Each number is 200 + 20 x the weight over its row's rms, rounded and kept within 0 to 999. Layers, rows and columns count from 0. The size before them is the row's rms in percent of the matrix's.

# layer 9 MLP down, 64x256, rms 0.136, rows 0-63, columns 160-191
101,209,217,196,237,220,216,133,234,213,218,190,206,166,227,197,232,207,176,193,205,196,188,159,153,188,162,214,230,209,220,220,227
093,205,213,215,168,191,191,205,212,187,170,194,217,179,241,201,241,196,196,226,231,196,222,210,172,221,208,212,219,188,234,199,188
087,222,127,198,203,212,215,221,232,180,203,211,201,213,181,187,213,196,197,185,177,188,162,191,201,226,193,204,239,192,208,202,219
105,190,229,167,210,193,184,205,156,203,195,184,199,198,217,154,161,216,204,226,203,182,220,211,174,186,201,181,193,193,193,212,217
097,203,251,190,192,177,170,270,201,200,179,212,191,222,209,229,198,199,206,197,213,176,196,178,206,164,193,194,221,178,215,191,195
098,210,184,193,190,205,200,178,185,188,181,182,253,225,189,193,190,218,154,209,213,206,209,225,191,203,212,183,207,167,186,222,209
104,222,201,170,193,213,169,189,201,193,195,182,224,212,194,212,230,185,161,201,218,156,166,206,199,178,198,173,195,189,167,220,217
092,194,191,184,176,210,215,194,211,207,185,186,232,229,232,207,233,179,214,247,200,189,230,206,191,201,178,209,262,171,182,208,208
092,171,191,202,180,191,213,235,217,230,205,200,211,184,193,176,188,149,185,204,191,179,215,222,184,198,176,198,229,179,184,215,185
103,192,186,192,221,183,218,188,185,179,184,196,201,198,174,221,223,215,188,132,190,197,187,231,215,214,179,193,197,225,210,209,218
107,177,190,199,186,204,184,204,236,184,183,210,206,207,211,222,220,219,207,201,187,201,218,188,137,181,197,181,197,198,193,206,208
092,186,189,189,182,181,215,183,189,183,200,194,180,237,186,199,208,222,172,184,226,202,211,185,184,209,153,191,205,204,189,187,191
097,241,158,202,195,199,169,192,178,193,179,185,193,179,172,149,233,196,179,213,214,184,191,188,215,199,219,224,192,225,213,188,230
097,199,177,202,209,177,189,225,173,205,197,210,150,210,195,164,187,192,209,184,189,203,191,168,208,225,219,212,220,212,202,167,191
085,228,204,215,206,223,210,163,188,170,205,166,208,229,197,187,194,224,225,191,188,178,183,166,233,198,196,204,197,201,197,186,209
101,204,207,183,217,194,187,205,161,190,171,193,207,193,211,217,202,165,198,219,188,190,227,184,175,209,181,226,228,208,199,201,244
102,184,168,195,211,203,185,160,179,190,188,185,147,195,221,253,229,187,204,180,204,171,185,206,207,204,198,220,183,188,209,222,226
088,206,207,180,189,204,166,219,184,189,197,224,160,192,188,225,201,198,250,213,190,182,222,210,248,215,171,211,198,200,197,204,203
098,179,201,213,186,206,214,182,236,203,171,174,225,219,172,195,215,182,224,177,202,210,195,226,188,216,220,207,206,199,213,196,203
091,254,222,172,221,224,179,207,220,174,229,203,201,194,224,197,198,200,220,213,215,188,209,190,185,186,174,204,176,200,200,193,190
093,206,215,178,207,199,185,205,198,201,168,178,236,222,217,191,200,177,177,205,158,214,186,211,173,183,194,227,210,198,205,210,188
096,226,181,218,162,179,196,207,238,202,212,199,240,177,175,215,202,208,208,220,206,197,197,228,203,191,202,196,194,225,204,210,190
107,241,149,198,175,180,186,222,224,171,188,213,223,184,177,182,218,214,184,233,172,206,203,182,176,226,201,234,191,176,239,184,209
095,186,178,216,209,177,188,188,224,242,192,243,166,221,190,201,210,228,221,187,180,209,213,233,227,188,195,186,192,209,192,243,222
100,224,222,174,172,200,205,218,186,208,152,226,223,184,229,188,212,221,185,203,203,190,198,219,215,205,202,190,184,231,185,206,185
088,197,189,221,165,203,179,170,217,208,201,153,200,170,177,201,225,199,200,196,202,193,191,177,208,216,228,180,213,185,164,194,197
094,201,221,182,166,205,177,179,226,190,186,181,219,185,185,206,148,204,206,200,200,189,211,200,182,191,200,216,221,193,217,190,208
100,238,211,214,181,185,210,163,203,214,185,222,239,183,231,187,229,169,148,196,199,217,210,186,196,214,231,244,209,179,216,184,189
107,183,161,226,210,208,216,201,206,218,165,235,186,207,187,179,219,217,196,181,201,197,179,207,199,212,209,186,199,254,214,164,222
096,193,208,195,202,186,213,197,185,207,198,194,213,192,202,187,224,186,220,190,207,196,170,224,215,208,183,199,222,204,171,161,200
108,200,203,231,199,218,200,192,190,159,205,197,213,217,179,248,172,180,187,197,196,180,182,176,190,214,187,216,193,181,226,202,208
101,205,163,213,195,205,214,250,203,216,213,205,183,161,229,213,204,185,212,218,216,220,190,210,180,218,178,212,195,187,197,179,181
086,205,198,206,172,217,205,255,163,191,204,218,224,214,163,245,174,222,164,183,165,182,197,179,150,203,218,187,209,216,209,185,205
099,181,219,184,210,206,197,172,139,205,154,181,210,215,239,202,205,207,190,233,193,175,209,216,211,194,176,192,183,199,190,195,227
094,208,192,207,213,193,223,210,237,226,204,222,189,201,209,201,208,230,182,170,204,218,178,218,187,207,200,194,209,180,222,188,191
097,206,179,223,218,182,216,196,148,188,175,199,177,210,218,183,182,265,224,180,191,195,195,193,168,219,228,205,189,189,208,163,210
103,195,200,178,195,213,187,210,200,227,185,209,220,207,183,201,196,218,184,186,201,195,228,224,194,193,183,186,231,195,198,180,197
088,213,212,208,230,214,187,199,193,218,194,219,226,244,189,221,183,217,181,192,178,212,207,210,175,193,199,173,173,170,196,205,179
095,163,235,203,223,176,200,203,186,189,192,208,155,188,213,209,188,188,214,216,192,190,192,223,168,204,166,173,214,216,182,176,223
106,199,195,181,189,175,181,216,226,187,177,194,226,176,200,168,182,183,218,186,174,208,209,173,182,198,167,191,196,182,194,211,168
109,192,228,219,206,214,220,217,180,219,170,207,131,219,228,189,193,216,178,215,207,216,190,215,181,183,199,206,222,206,189,171,199
103,205,232,196,205,209,183,223,196,237,224,193,186,203,213,197,185,230,183,219,193,225,199,162,214,187,195,203,189,201,212,208,172
098,186,234,201,167,218,183,211,193,229,216,182,211,200,181,179,243,215,231,192,216,191,236,206,187,188,202,172,209,196,198,191,199
102,236,203,185,205,215,214,158,211,195,208,206,243,187,215,214,170,218,209,203,214,189,216,232,220,203,189,244,187,197,208,226,181
110,195,210,174,218,186,174,165,197,202,228,215,236,172,247,220,205,220,189,186,162,174,179,178,194,156,202,164,199,230,154,223,219
112,221,204,166,193,221,172,219,221,174,160,178,232,213,216,204,186,226,207,244,205,181,189,192,221,168,185,175,183,223,189,189,177
143,168,178,201,212,193,193,209,183,212,161,182,181,224,218,191,218,167,223,192,215,211,220,202,166,214,186,201,207,143,209,160,209
101,209,233,223,256,208,216,224,170,204,230,217,187,211,193,199,216,200,182,190,183,196,196,223,200,221,170,198,168,186,208,202,226
108,200,201,185,219,198,204,224,176,215,196,176,188,192,213,194,182,177,208,205,207,216,196,162,206,203,209,196,182,210,180,206,180
093,211,157,206,183,221,188,215,173,204,207,198,155,223,199,201,175,177,206,199,208,202,200,200,227,189,194,207,190,222,198,180,201
093,205,205,208,181,174,219,197,197,192,209,211,185,211,240,206,170,178,189,188,173,198,206,210,203,204,227,183,152,182,187,200,200
121,159,201,213,218,197,199,199,205,221,213,201,190,188,231,164,188,230,222,205,167,220,210,219,181,224,221,226,197,203,218,215,197
110,201,224,215,188,168,206,207,217,216,171,173,198,194,189,237,200,203,188,160,271,202,206,205,191,217,194,184,225,184,229,244,221
100,188,227,230,162,208,181,177,212,195,189,221,235,196,192,206,220,228,202,245,213,205,192,157,227,200,184,232,191,200,244,232,214
097,191,191,217,168,187,204,222,194,180,201,225,209,194,242,217,201,229,208,162,191,203,213,195,205,205,203,170,179,191,219,190,209
110,194,196,189,170,196,199,219,221,196,187,181,233,173,157,213,206,174,209,192,221,193,197,231,190,195,232,234,234,172,172,164,195
106,180,239,175,192,194,180,204,212,214,178,186,186,189,169,195,174,185,209,223,214,189,216,191,223,196,229,191,200,192,174,184,234
089,188,220,215,220,178,182,219,228,195,153,171,183,238,214,205,235,207,181,184,199,194,185,178,197,177,171,214,207,224,206,182,170
106,213,167,198,231,193,181,177,222,202,188,180,181,205,228,172,202,209,201,222,196,185,208,171,177,190,217,216,219,224,221,172,212
088,207,223,196,205,220,201,196,185,204,200,199,190,213,196,180,209,189,231,224,177,182,208,204,201,204,236,203,182,184,205,226,204
086,203,186,206,199,180,179,209,206,219,200,199,192,225,208,205,158,209,187,213,206,193,188,212,188,174,229,160,240,242,214,188,210
090,204,184,220,196,182,213,205,202,202,194,167,149,196,149,201,203,236,257,196,199,205,194,202,162,225,164,204,207,227,217,244,211
103,197,235,218,171,180,200,225,216,217,189,228,193,214,147,181,239,171,236,203,213,227,172,205,227,215,194,198,183,212,222,189,194
110,218,264,227,184,191,218,202,198,185,181,213,206,180,207,198,172,221,182,212,205,227,202,208,205,183,223,194,180,173,214,210,171